Each number is 128 + 32 x the weight over the matrix's rms, rounded and kept within 0 to 255. Layers, rows and columns count from 0.

# layer 4 MLP down, 128x320, rms 0.0935, rows 0-42, columns 160-319
[[161 124 215 151 123 129 139 223 173 111 125 165 126 151 112 163 124 138  98 129 126 145   5 147 155 114 123 112 121 126 131 132 136 116 114  95 129 117  91 135 115  91  58 138 144  74  99 150 133 171  31 118 160 120 145 104 103 148 131 141  91 131  98 192 140 158 129 156 118 139 101 126 214 198 201 134 107 122 144 143 160  98 141 170  84 120 135 129  80  79 124 108  82 150 121 150 119 145 100 141 135 149 120  85  66 116 136 191 135 131 147 123 142 149 116 146  85 117  90 162 158 162 201  98  84 151 154 101 179  99 162 104 123 195 115 123  83  54 206 116 111 110  97 113  96 126 161 146 159 157  30 100 142 105 110 205 105 126  78  70]
 [107 135 172 151 111 142 115 112  85 114 133 176 106 140 161 126 115 150 109 135 114 109 124 130  75 103 123  97 193  97  83 194 146  63 130 104  80 127 125  87 101 170 125 122 174 142 138  94 126 108 139 177 163 183 139 117 124 109  85 139 131 120 132 134 127 107  92 105 148 150 108 142 167 147 118 135 118 166 158 131 112 108 143 131 185 119 133 116 174 109 118 151  98 155 146 152 147 109 125 118 166 119 130 119 130  89 126 138 133 101 193 115 147 117 155  96 129 110 195 129 106 145  86 132 120 117 169  78 108  95 164 126 124 204 110  89 166 212  91 135 101 143  75 102 138 112 154 155 117 109 130 108 166 123 166  78  96 110 141 178]
 [186 106 146  80 182 105 198 124  74 175 123 128  86 166 164 137 129  89 149 165 152  73 122 161 186 166 201 142 143 102  41 129  74  58 107 110 161 158 123 112 205 117 113 152 144 180  99 114 157 126  97 135 162  86 130 137 182 133  56  91 136 131 116 147 136 157 177 135 148 147 129 125 115 145 101 153 130 144 123 148 163 167  92 224 147 132 144 154 121 102 101 108 168 135 103 177 121  86 128 149 108 166 115 204  98 168 121 116 131 120 176  80  89  78 110 172 114 186 134 108 119  93 115 147 121 140  87  85 170  80 145 113 142 139 152 143 118 119  77 152 162 130  85 128 124 144  39 153 114 168 140 153  72  84  65 149 180 117 141 127]
 [129 117 144  96 119 105  93 110  95 124 121 150 130 139 188 124 181 162 134 110 168 127 132 112  63 155 132 119 142 122 186 110 151  91 162 158 125 187 149 204 153 156 175 163 172  76 158 153 119  74  93 111 176 111  94 131 119 128 133  50 106 138 138 107 115 157  84 112 130 155 140  38 144 131 101 162 127 109 126 147 108  93 213 152 140 127 210 118 152 134 150  78 104 106 107 114  68 121 105 106  93 112  95  95 134 209 130 150 123 103 135 173  84 111 123 160 101 138 124  95 142  93  84  99  96 151  96 109 161 155 161 101  72 149 141 137 119 192 168 161 112  80 111 102 162 160 146 154 134 176  74 181 120 138 116 159 159 121 157 105]
 [ 92 152 156 105 132 127 202 105 128 167  91  52 105  66 135 103 150 142  62 107 112 151 166 117 104 134 118 149 140  88 165 145 137  60 139 162 133  87  93 117 109  88 105 104  76 125 103 123 124 135  58 109 169 180 112 138 125 160 140  96 103 135 139 133 116  92 115 154 171 151 123 162 140 171 112 123 127 177 162 149 179 148 158 125  94  91 106 134 107  95 128 148 169 149  73 127  97  85  90 141 172 152 122 103 117  88 167 148 110 118 136 121 145 195  76 116 122  94 101 163 174 128  85 113  97 122 109  75 142  87  80 128 122  64  67 175 108  67 130 131 122 117 139 130 157  93 114 157  77 158  99 129 108 126 141 171 132 118 172 147]
 [162 149 102 153 163 170 125 133 146  80 121 134  74 114 119 120 118 146 152 180 108 178 145 204 163 169  47 141 116 178 178 171 108 150 117 212 125 128 106 154  90 145  87 100 140 164 167 160 140 151  85 189 154 197 133 141  85 141  41 132 156 115 123 130 121 126 176 146  96 159 169 139  37 145 179 120 166 132 124 120 165 118 111 124 106 176 118 107 132  67 112 163 100 156 132 180 119  98 150  95 103 121 172 161 112  73 150 122 158 115 118 140 135  95 107 142 156 131 128 140 175 144 128 163 158 126 109 132 161 176 126 110 148 180 141 137  72 119 152 128 127  85 144 171 105 143 109 112 141  85 124 146  86 233 122  90 102 133 133  83]
 [169 150 178 169 186  93 112 142 144 125 185 179 144 137 113 108 176 169  95 108 109 113 135  84  81 155 147 114 142  85 128 160 108 130 162 152 167 152 106 153 132 179 110 174 121 148 147 130 200 124 120 135 153 113 149 104 132 121 189 168 133 132 146  65 136 139 122  55 131  98 178 121 108 122 110 125 217  36 109  85 116 128 197 168 107 124 123 123  72 158 121 171 197  87 114  71 105 143  75  97 132 139 138 118 139 108 127 161 100 132  28 172  85 133 119  97 135 175 175 144 118 140  59 129 144 170 180  59 156 126 134  88  87 128 129 136  89 120 124 142 113 109 174 143  71  72 125 150 149 136 153 154 131  87  43 139  76 147 129 209]
 [104 194 136 135 106 134 182 132 127 138 109  92 105 128 178 116  90 162 118 110 116 111 151 122 120 148 152  99 116 124 100 188 117 146  80 162 177 160  99 136 140 149  98 120 107 175 118 101 142 142 137  49 130 121 154  99  89 131 119  97 154 118 116 113 124 131 116  53 134 109 136 172 177 144 136 139 118 136 102  90 132 127 140 109 139 129  84 159 150 115 131 170 112 170 107 175 122 116 139 136 162 106 110 141  65 152 161  72 115  96  94 119 106 105  87 152 173  67 152 139  77 105 135  87 157 155  56  93 125 130 101  79 163 107 182 105 120 126 169 125 154 112  61 122 143 153 139 127 103 126  80 135 130 118 154 161 171 183 180 103]
 [ 84 162 124 124  88 133 114 137 169 135 139 125 193  92  96 119 141 163 136 202 129 172 128 168 180 124 128 170 129 153 143 133 165 114 151 113  89 115 139 139 116 174 137  95 179 113 122  98 103  86 142 191 152 103  92 184 163 101 134 141 145 144 143 148 108 150  62 125 133 152 141 169 146 162 113 129 136 129 150 106  98 120 135 145 131 143 167 155 130 143 115 186  63 204 155 152 145  93 114 114 133 228 124 103 121  99 138 132 144 119 153 166 122 110 171 132 106 184 119 152  92 133 148  87  90 101 121 155 134 150 146  63 167 220 142 112  89 137 180 140  44 155 156 104 164 184 103 142 166 126 112 102 110 147 134  90  98  43  43 174]
 [124 145  98 174 158 119 138 136 125 130 118 168 131  90 191 133 161 140 144 127 199  89  83  91  60 137 136 160 158 100  64 129  87  53 154 159  80 123 169  62 156 177 158 154 163 120 120  91  81 109 143 126  85 127 142 153 130 141  87 108 132 152  95 140 125 144 105 101 135 117 145 137 108 117  68  92 137 123 171 109 106  84  69 118 126 129 118 111 124 154 134 201 120 123  73 121 100 167 125 135 120 126 123 111 175  95 147 137 161 122 173  23 102 102  87 103 126  88  95 167 147  80  97 130  80 104  85 121 107 132 155 160 129 124 121 180 131 179 175 140  94 155 132  99 216  97 162  82 108 126 169 183  92 171 142 137 140 145 146 127]
 [134 183 104 102  82 119 127 125 104 113 143 203 164 116 126 114 183 158 117 128  57  83 170 163  83 136 129 105 182 139 180 105 126 196  78 135  82 211 125  86 149 113  88  87 132  68 128  90 135  53 105 118 106 113  84  47 108 172 135 143 129 174 109 135 127 100 165  80 139 139 100  99 106  83 130 147 115 134 115 122  98 157 121 113 126 104 114 106  67  79 127 155 160 188 120 111 105  89  92  90 124 144 151  88 109  38 148 132 108 110 163 191 123 153 136 142 126 161  95 126 110 134 145  99 126 116 171  69 178 136  95 156 131 155 157 155 117 167 130 163 143  90 187 149 132 106 114 139 171 155 108  95 104 123 128  97 145 109 130 117]
 [ 69 108 117 150 177 159  99 143  89  97 170  84  81 155 148  96 116 165 181  58 105 117 101 134 150  65 142 104  89  97 141 133 190 114 116 145 158 151 113 163 106 114 181 104 109 124 132 121 130 125 145 150  94 125  66 165 140 147 144 101 150 159 103 109  86 113 107 152 105 107 158 116 123 125  69 156 103 119  91 134 105 190 151 116 138 157  93  99 121 120 115 162 151 135 163  75  98 140 117 105 109 123 130 128 201 100  68 150  97  79  88  85 111 114  80 104 197 156 135 145 142 113 146 137 133 116  85 143 114  93 114 171 170  90 182 126 132  60  89 136 117 143  94 140 138 191 116 123 165 131 123 119 137 185 162 135  56 142 153 159]
 [100  96 120 124  92 133 118 122 162 103 106 109 149 108  93 135  65 166 123 115 156 178 138 140  76 167  80 137 123 126 109 104  72 131 195 129 175 149  64  93 207  70 128 202 143 100 123 143 117  82 121 119  90  43 116 152 127 154 120  95 152 140 106 123 177 124 154 120 127 142 118 183 107 162 105 114 123 146 126 126  79  96 106 112 128 110 165 136 145 161 125 135 115  99  92 147 122 134 135  72 143 135 150 117  96 141 108 130 167 179  75 117 178 218 137  97 133  86 119 112 137 100 110 179 122 111 162 184 154 100 131  95 146 129 124 129 157  92 149 119 119 123 147 124 136 105 154 143 172 145 116 140 185 103 159 120 113 111 119  98]
 [128  72 128  91  93 119 193 149 173  76 130 115 116 136 197 111 155  93 191 153 149 102 124 177  54 159 142 138 114 128 150  81 123 236 111 125 143 120 181 138 127 169 162 198 158 107 101 111 120 157 167 167 137 133 124 170  98 129 133 115 113 146 149 117 114 125  89 164  76  46 184 100 157 121 185  92 164 162 164 132  96 146 133 150 105  93 103 101  38 171 159 110 134  32 125 132 149 156 172  80 105 166 146 115 139 109 109 126 111 156 135 110 113 113 161 182 109 172 131 127 171 135 102 143 102  96  94 230 135 150  70 187  98 135 140  82 140 139 177 181 150 110 130 117 111 160  85 176 129 133 111 117 115 148 140 137 105 108 153 119]
 [142  89 144 171  53 144 147 151 162  93 152  67  51 115 128 148 103 118 104 161 122 107 180 120 100 119 157  97  88 155  95 110  26 172 100 164 180 177 130 144 126 163 126 145  84 116  93 118 113 139  16 152  86 134 154 136 152  96 157 153 109 136 114 132 168 138 144  98 158  95 140 105 150 113 140 178 104 185 105 143 135 150 171 157 100  92 117  91 158 126 101 103 141 112  52  94 199 125 142  85  97 104 165 175  82 128 104 142  52 131  96 109  89 113 158 122 137  93  87 158  98 138 124 132 172 116 145 160  98  81 122 116 121 157 181 146 109 136 120  81 154 112 155  97 145 101  93 108 139 132 112 166 124 104 153  92 135 122 126 101]
 [162 163 121 145 117 128 120  83  88 126 168 124 121  90  92 115 126 135  90 156 172  60 178 134 155 166 195  92 122 197 144  79 118 108 218  73 132 117 109 134 117 154 118 119  86 143 114  96 154  88 146 115 128 113 157 102  95 139 161 178 130 117  91 107 131 129 144 197 145 150  91 134  87 166 134 191  92 166 127 169 102 161  91 101 106 101 138 168 137 100  58 117  78 165  88 182 104  95 152 143 132 141  99 153 115  94 186  98 150 151 142  97 187  91 194 110 139  80  82  52 111 127 117 142 134  41 179 128 106  11 166 111 145 149 180 165  51 162 148 154 161 147 105 164 124 140 152 193 121 141  87 129 103 104 181 127 156 158 110 106]
 [ 60 121 104 103 154 107 122 132  74 171 106 103 145 136 144 122 113 161 100  96  65  97 154  83 108 149  96 145 112  94 116  96 143 203 135 114 148 134 129  87  78 111 131 115 129  91 138 180 126 151 112 131 117 120 136 115 153 198  87  94 172 163 166 169 162 133  52 121 142  74 203 184  94 109  95 166  99 122 105 133 141  90 103  96 105 143 102 146 101 179  88 148 127 152 135 157 117 129 156  90 168 129 122 160 162 118 137 104  97 107  90  78 143 131 149 104 119 134 146 134 164 103 115 110 149 130 154 136 130 124 130 138 122 137 105 117 198 119 156 105 135 139  69 137 179 134 112  80  37 134 169 145 124 160 105 167 109 125 119 110]
 [108 114  86 132 134  79 144 100 165  91 136 113 126 160 157 145 121 183 159  53 102 128 132 151 138 124 117  83  93 134 132  84 100 135 149 166 158 104 124  96 131 126 162 170 149 123 134 143 132 118 128  72  87  85 150 169 116 152 155 126  84  98 141 167 114 116 145 103 132 115 109 155 104 128 162 140 171 137  88 108 159 166  96 114 106 104 143 120 118 152 118 162 154 117 156 127 149 110 149  70  81 173 133 111 101 170 139 141 152 112 161 170 106 152 183 150  88  92 136 160 172 176 144 128 102 140 158 170  93 168 104 104 119 111 214 136 163 164 150 154 110 139 143 129  79 138 116 139  95 128 120  98 152 125  95 136 135 122 141 113]
 [137  81 139 154 137 151 182 123 127 113  92 127  90 118 159 159  79 100  77 141  84 116 151 105  78 144 109 149 157 132 128 105 134 131 156  96 151 121 151 132 163  95 113 113 149 188 125 147 128  60 106 121  83 120 168 153 185  52 107 132  97  65  91 135 135 110 141 113  79  85 111 178 131 118 107  41 109 150 132 134 100 101 125 127 101  91 144  89 119  79  67  73 129  89  79 120 144 146  86 106  90 155 126 131 146 104 189 117  45 126 126  85 158  83 145 109 121 125 102 141 163  72 146 127 113 103  74  78  78  80 128  68 132 113 125 114  96 129  92 143 118 105 133 140  85 143 177 122  98  38 201 147 167  86 119  96 161  97 148 117]
 [ 74 196 144  99  87 125 139 196 130  93 174 137 167 143 152 114  75  89 101  68 141 112 141 106 145 120 101 125  91 109 121 117 123 113  79 161 116 117 121 105 113 131 172 171  96  97 149 103 150 121 161 186  84 165 111 146 193 132 127 129 106 148 105 145  91  61 175 136 109 120 135 152 135  97 177 112 135 145  80 112 122 147 126 117 104  82 138 154 162 124 161 170 155 147 177 107 120 164  91 146 156 159 168 112 148 107  83 110 103 124 180 139 120 114 148  85 131 141 105 112  73 120 136 155 129 126 146 158 102 141 188  73 136 133 118 150 185  85  93 195 142 140 116 158 157 182  71  62  97 168 152 169 104 114 114  84 119 130 142  96]
 [ 92 149 188 161 109 115 133 192 220 151 185 116 106 223 141 142 155  89 125  95  96 137 139 124 200 125 121 160 156 124  84 128  77 135 149 161 147 113  88 103 120 152 115 110 122  95 164  79 139 146 106 103 159 128 108 159 193 152 107 176 103 125 132 175 115  99 107 204 123 130 162 111 124 128 142  86 139 106 120 115 173 132 147 113 113 164 142  86 141 178 174  83 128 105 169 109  71 130 153 112 111 158  95 154 134 168 112 155 166 195 120 154  99  93 143 120  91 137 174 153 115 161 173 121 166 167  85 161 150 146 108 103 157 158  98 109 128 135 105 147 111 162 143  92 115 183 142 107 164 100  77  87 137 133  98 112 137 121 136 175]
 [121 126 110 118 181 103  80 103 152 137 161 128 143 109  99  94  59 114 184 138 105  84  90 161 104 110 143 134 123 171  53 175 157 140 176 143 184 100 111 130 122 124 160 198 157  95 185 120 176 160 128  81 136  92 151 135 185 109  90 176 118 133 117 145 123 162 153 201  90 150 141 154 158 132 151  95 133 159 122  96 127 123 154 140 153 126 110 110 156 168 154 129 195 147 164 122  56  84  82 107 102  98 132 119 102 117 108 147 157 105 146 113  88 171  84 157 120 112 129 132 102 118  76 153 158 128 144 117  72 105  94  99 171 122 135 141 111 100 112 136 130  70 104 158 132  81 122 145 106 151 144 148 109 154 124 140  87 136  83 106]
 [144 176  79  91 201 156 183 111 149  96 139 102 172  79 115 131  93 100 202 139 128  78 137 122 149 167 114 138 111 202 128 150 186 152 125 159 148 132 121  93 139 161 115 156 179  99 109  77 114 107 169 147 109 100 197 146 161 127  73 114 149  90 133 128 173  95  92 126  61  88 174 162 142  90  91 147  99 181 138 100  89 111 135 172 132 111  99 125 139 159 190 142 146 113  51 122 116 119 109 124  98  48 170  55 167 130 141  99 123 142 124  98 135 125 130 149  96  55  98  74 111 194 155  82 136 163 112 122 128 107  48 140  78  99 191 115  47 116 131 174 154 107 100  52 184 147 150 113 133 123 142 135 129 147  62 112 110 150 163 135]
 [172 109 155 162 157  91 171  94 102 171 120 131 133 138 123 119  85 130 168 144 139 173 159 122 106 140 118 138 149 118 103 112 123 157 198  71 137 107 118 133  98 120 126 139 135 186 142 111 127 111 141 140 151 149 129 118 127 151 138 192 174 172 128  85  79 121 152 142 110 148 116 156 135 106 144 148 150 102 111 124  98 170  30 132  96 111 134 131 199  87 143  84 176 116 154 126 145 138 121 139 134  70 112 158 152 124  99 160 146 137 128 147 136 109 142 146 153 138 141 164 126 166 122 118 171 119 123 116 155 150 140 118 146 194 181 105 112 101 117 105 110 109 152 138 145  64  87 104 184 148 140  88 117 135 145  62 113 140 163 147]
 [193 117 163 165 155 161  76 146 150 158  91 145 136  82  92  74 166 163 129 129 145 122 156 143 140 116 119 147 220 164 138 142  65  89 125 169 130 182  99 156 107 128  87  91 149 135 203 125  96 105 160 134  89 181 115 132 108 123 132 120 138 132 132 102 182 125 139 136  86  86 143 137 128 128 105  78 126 106  62 159 112 169 115 112 101 158 128 122 130 121 147 163  84  68 102 148 117 141 156 183  51 112 142 116 122 141 141 151  98 117 145 132  89 156 104 168 124 122 111 103 134  74  91 125 112 145 148 124 142 128 115 132 122 125 180 128 109 164 151  96 144 145 144  78 170 117  99 126 143 132  65 168  82 122  96 153 174 151 145 108]
 [147  96 101 117 138 117 156  93 129 151 137 107 131 160 111 107 145 111 184 115  99  70  92 153 146  70 110 116 115 122 109 161 188 118  72 100  98 120 168 152 103 110  90 151 150 176 140 129 129 120  93 129 107 183 136 143 187 199 148 145  79 138 110 153 164 164 120  74  70 149  98 126 151 119 153  93 122 134  70 154 111 223 100 120  89  95 125 119  91 121 159  98 126 129 154  76 120 187 137 101 174 145 119  99  96  64 123 155 158 115 168 182 118  51 141 119  80 137 103 111 166 153  64 145 136 123  86 133 141 139  99 168 138 144 113 118 155 151 121 173 146 109  60 122 147 123  95 132 126 142  73 115 116 100 115 153 171 110 130 169]
 [152 193 143 154 207 162  92 116 155 207  80 115 120  91  99 218 167 202 133 105  79 112 143 101 109 149 145 101 163 139  68 161 133 127 111 113 135 125  65 109  74 125 138 112 140 147 154  79 199 160  95 109 150 119 152 129 120 101 107 141 106 113 159 137 116 149 172 161 184 159 120  90  98 199 188 171  80 112 114 149 211  94 143 145 150 113 129 151 149 131 181 129 139 124 181  85 157 116 118 148  68 193  69  71 138 127 176 169 150 135  73 170 149 109  91 113 151 142  86  97 103 144  62 101 153 127 157 133 171 161 150 170 224 127 138 107  71 129  85 156  96 166 146  83 123 111  81  62 104 150 135 134 158 163 128 134 122  88  81 141]
 [121 114 154 142 102 156 145 140 188 127 112  93  89 137  78  82  89 123 105  88 117 218 105 133 112 131 113 198 158 107 153 158  97 158  86 186 115  57  80  86 139  57  91 106 161 111  98 132 135 159  96 170 134 132 120 105 174  71 179 177 152 126 139 141 169 115 123 124 144 136 155 160 136 115 114 105 159 104 144 129 138 125 120  89  87 146 117 106 160  78  91 169 162 106  86 140 133 125  91 108  90 190 103 205 101 151 164  97 115 173 157  97 167 147 137  89  99 183 127 177 160  88 128 168 135  75 114 152 127 115 114 103  81 165 101  98 100 112 150 178 138  84  73 135  52 126  84  92 116  92 136 152 208 137 185 221 111 123 111  80]
 [107  98 133 183 164 144  88 191  85 114 163  94 156 169 167 154 164  47  87 119 154 128 123  72 128 137 153  87 102 124  98 152 157  87 131 140 150  76  92 118 159 156 138 108 128 141  77  85 149 163 138 145 131 126 119  41 151 126  73 144 105  93 142 159 108  90  93 114  84 167 129 156 132 109 141 127 170 142 127 133 160 154 155  93 124 134 119  55 104 165 131 206 110 180  87 140 125 136  72 169 134 140 129 173 123 102  87 104 136 145 143  96  78 183 120 128  68 123 141 128  99 150 123  81  76 145 122 157  89 142 136 120 107 103 106 111 101  74 118 162 130 124  98 153  34 128 141 108 158 195 180 133 143 143 151 118  98  77 114 166]
 [102 159  96 111 150  64 129 134 130 108 117 114 105 135 117 140 110 121 200 129 160 142 118 151  83 177  92 142 121 117 125 146 147 120 136  76 160  81 170  96 140  67 123 137 138  55 119 128 155 118 138  87 165 114 136 136 110 113 148 175 116 139 137 126 108 122  62 154 138  74 144  87  56 120 145  97 139  74 158 150  96 139 153  96 165 165 103  67  95 132 113 142 136 167 171 160 142 133 130 101 124 149 143  85 113 150 105 113 131 137 165  92 124 133 152 122  89 145 139 118 142 116 139 140 163 115 119 119 163 167  94 179 119 111  89 160 126  82 100 132 120 142 144 121 166  87 107  85 185  78 184 138 139 133 103 132 156 160 111 101]
 [124 134 173 171 163 127 148  48 125 151 139 135  94 197 160 118 185 119 140 128 136  94 109  93 126 141 106 124  82  62 164  77  89 113  85 131 115 156  85  96 172 105 143 152 109 156 121 114 116 187  76 134 115 148 107 125 175 147  77  92 124 110  93 116 131 162 168  94 162 181 167 104 157 128  80 177 122 156  97 158 101  51  75 183 128 124  96 127  89 132 181  92 104 172  91 147 135 135 125 160  73  76 110 153  99  78 139 143 166 168 191 120 159 144 152 108 114 131 154 119 111 116 151 143 144 153 190 133 128 139 131 116 104 157  98 157 144  86  91  83  67 155  71 141 121  82 118  70 159  60 130 149 149  62 190 135 149 129 164 140]
 [191 141 185  88  90 149 128 157 134 131 148 145 134 161 120 153 124 147 152 127 131 155 113  56 123 141 110 139 151 120 101  91 129 134 101 114 127  90 107 163 125 182 100 119 116 105  98  95 162 161 143 152 154 138 178 120  95 120  83 104 184  93 107 175 113 116 173 154 123  89 137 135  95 106 160 128 130 185 126  93 137 113 110 121 164 122 106 115 117 107 112 154 152 154 111 171 118  97 130 141 136  44  88 131 116 128 111  79 166 171 101 101 131 183 147 163 121 149 165 128 112 139 163 106  61 137 133 109  80  71 114 153 162 121 102 136 132 107 174 106 161 154 137 151 164 148 164  98 132  99 133  96 134 165 143 142 142 128 172 141]
 [123 129  67 127  97 145 117 136 158  99 105 101 138 107 149  98 111 123 177 113 195  60 128 140 121  74 140 167 133 118 119 140 132  85 103  70 224 139 113  99 154 122 157 154 138 192 173 138 124 129 124 150 133 162 138  99 135  80 173 138 189 136 128 114  97 138  60 142 191  76 159 149 116 143  82 153 136 127 177 162 141 156 117 128 164 118 126 129 154  65  31 144 127 170 154 101 161 170 171 161 136 132 117 128 145 120 130 138  85 132 146 117 136 156 153 123 148 156  83 103  84 147 122 153 179 126 142  97 101 132  85 131 188  51  83 158 165 102 135 140 131  96 123 148  93 155 170 157 120 119 216 139 142 218 158 122 157 126 106 169]
 [148 158 113 122  71 135  86 136 107  68 133 127 140  99 153 133 134  96 144 137 168  65 125 105 144 171 173 158 128 173 116 102 150 141 114  80  99 173  88 162 139 122 115 112 171  93 107 120 187  88 165 115 155 116 150 197 151 110 129 107 150 113 155 178 164 141 135 120 118 179 159 155 119  73 208 146 155 106 129  84 133 115 145 144 119 137 122 153  83 132 165 177 128 160  92 106  78  47 153 128 137 132 145 117 143 121 127 150 136 126  86 124 176 137 144 136 122 109 118 173 108 146 154 110 107 129 174  83 154 173 112 103 105 139 164 127 132 146 144 136 106 110  97 124 147 102 154 119  91 175 118 131 132 123 141 130  91 117 113 184]
 [191 152  84 158  95 126 122 145 124 105 100 101 152 175 160 107 107 140 112 132 141  96  82  48  99 115 174 126  96 136  82 125 156 142  96  36 124 158 138  89  66 107 141 120 108 118 148 147  82 110 132 160 109 186 142 182 113 149 179 171  67  98 136  97 159 125  87 151 155  66 105  88 151 135 163 159 141  98 183 133 206  89 134 147 169 140 103  91 117 189  85 131 145  85 163  93 190 206 159 105 112 122 157 138 150 101 123 129 125 106 129 139  78 122 100 120 121  74 121 140 158 106  98 133 117 141 137  94 129 134 112 136 154 158 129 150  75 125 169 124  94 158 176 138 154 193 108 178 160 114 158  96  95  86 177 114 150 117 102 164]
 [123 170 162 178  87 112 142  92 116  55 181 134 168 170 141 142 157 124 148 168 159 134 142 109 178 124 136 150  99  98 148 134 128 161 151 127  71 122  66 116 123 154  84  94 133 150 193  89 128 101 149  95 128 127  80  79 188 167 153 126 104 132 110 127 149 147 162 150 174 100 122  77 181 167  92 167  74 115 124 154 151  84 114  92 160 113 111 175 104 145 109 137 177 165 144 148 121 147 118 142  64 151 108 115 143 140  88 119 149 103 122 130 132 166 145 168  76 146 104  81  72 105 133 116 126 124 108 141 121 112 151 131 114 185 156 141 125 111 103 151 118 129 163 137 152 147 137 169 150  80 161 162  96 160 113 120 172 143  78 129]
 [141  71 127 117  90  14  76 131 153 178 139 175 188  81 167 136  83 204 184 101 142  78 156 106 105 148 255  59  85  27  82 157 170  81 119  85 195  78 210 196 111 147 216 136 149 140 187 135 169 157 143 126 140 109 138 106 132 134 158 143 203 177 178  92 144 112 105 214 179 222 105  96 114 164 172 122 189 103 166  53 147 205 142 131 206 210 146 121 136 186 155 122 116 148 132 110  76 169 118 132 143 133 224  94 150  80 111  41 185 163  23  61  46 183 176  95 146 163 117 147  97 179 116   5 193  55  94  64 119  99 185 107 168 116 171  16 179 172 148 124 110 114 136 184 168  97 109 164  83 114 154  82 138 169 169 147 164 130  95 150]
 [157 154 162 127 162 133 101 128 106 154 114 145 112 112 136  96 117 129 100  94 146 153 104 167  88 149 180 146 143 112 204 130 153 141  48 154  97 151 146 122 123 158 144  87 161 129  98  99 127 133 123 135 115 164 148 165 132 120 129 125 108 146 168 100 145 133 110 167 129 151 146 100 115 176  77 159 125 183 121 163 136 152 109 123 105 156 145 158 155 126 174 133 142 147 108 143 107 150 143  98 109 137 162 114 169 130 149 135 128 116  98 102 147 122 115 138 118 123 100 127 175 153  84 138 104 123 121  97  75 158  83 137 130 185 157 131 132 176 131 136 165  98 117 109 111 109 129 150  89 145 141 137 112 126 137 126 167 160 114 119]
 [158 127 164 143 151 112  41 111 132  94 123 165  42 199 130 102 134  76 132 159 191  72 101 148 169 110 145 162  73 149 162 179 108 122  91 129 110 120 140  87  95 149 126  81 155 124 105 210 143 169 119 122 141 114 189 175 134 135 164 173  76 118 143 173 156 114 120  81 167 111 153 104 209 122 161  79 138  99 190 186 170 115 210 126 125 169 120 108  91 163 119  88 120  96 167 147 144 116 200 180 155 129 102 162 112 123 102  60 145  64 140 106 157 110  93  98 133 130 171 191 178 148 235 110 157 137 117 139 185 158 126 186  83  80 141 124 113 127 151  87 132 153 151 124 118 100 110 129 100 137 172 132 130 155 124  68 107 121 110 150]
 [122 133 156 141 160 165 175 164 148 154  88 175  87 125 128 164 118 193  81 182 105 127  89 166 128 126 109 122 132 143 149 107 131 153 142 119 128 115 153 120 114 102 110  75 116 130  51  92 113 139 165  85 143 137 145 167  90 149 113 103 150 109 122  98 153  81 187 143 105 130  94 181 168 140 133 175 153 129  88  70 159  80 168 107 168  51 116 123 114 150 131 120 147 110 167 144 154 104 167 162 204 109  94 163 173 208 122 198 127 126 129 183  80 131 157 132 124 122 144  96 150  57 108 132 123 179 127  94  87 150 188 101 160 121 101 125 122 120 116 173 124 145 170 139 112 106 154 117 109 112 104 151 189 125  86 142 136 148 142  78]
 [175 176  50 103 127 115 101  91 186  66  97 187 135 143 110 113 150 183 127 189  63 160 129 200 135 124  93 206 100  93 139 173 150  99 128 117  74 182 166 157  92 148 166 140 147  75 146 103 132 140 160 134 118 187 126  57  69 173 146 103 102 178  82  75  87 101  84 129 117 123 110  97 108 126 127  94 105 157 163 207 157 109  71 114 120 134 135 140 138 115 170 143 114  97  74  36 117 166 147  27 118 111 133  75 190 147 147 124  63  73 124 108 198 149  64 132 150 116  98  89 104 122 156 208 153  92  98  82 144 135 185 199 149 109 109 157 141 127  97 137 119 147 131 120 207  92 204 159 118 150 148  91 142 177 125  50 116 125 153 162]
 [118 106  95 138 166  78 146 149 139 116  95 104 136 119 112 136 128 138 100 129 164 190 141 101 127  98 133 111 111 130 133 126 159 101 134  75  81 159 104 129 135 123  91 120 126 106 173 119  89 148 160  72 109 122 150 147  60 154 189 124 168 120 131 138 123  97 108 112 126 136 157 120 135 159 151 135 149 123  90 154 129 149 168 108 138 159 127 134 146 103 138 144 196 185  90 161 103 105  97 124 127 144  92  69  92 110 160 161 114 126 175 159 147  84 117 133 165 117 133  79 190 128 113 133 131 106 145 134 114  99 142  72 133 104 121 124 130 110  92 155 119  97  85 120 104 132  80  92 184 128 123 124  96 101 176 163 118 172 118 136]
 [ 84 127 123 143  90 159  53 118 125 103 145 169  51 129  84  74 190 158  55 111  82 182 132 125 135 229 135 100 159 101 118  87  98 121 177 161 123 109 109 144 151 130 140 139  86 159  91 125  98 120 112 122  77 118 128  86 133 192  49 114 121 198 110 115 133 140 171 185 147 130  70 110 114 152 110  89 140 136 122  83 125 103  90 144  70 117 135 149 146 120 157 142  98  95 134 135 114 125 123 137  91 181  86 105  79  68 145 183 126 103 125  69 128  91 113 196 114 127 121 143 122 172  78 146 136  82 140 166 132  93 150 123 152 163 123 114 103 155 172  82 148 114 119 111 109 143  87 122 115 124 153 122 150 137 140 130  63 102 147 155]]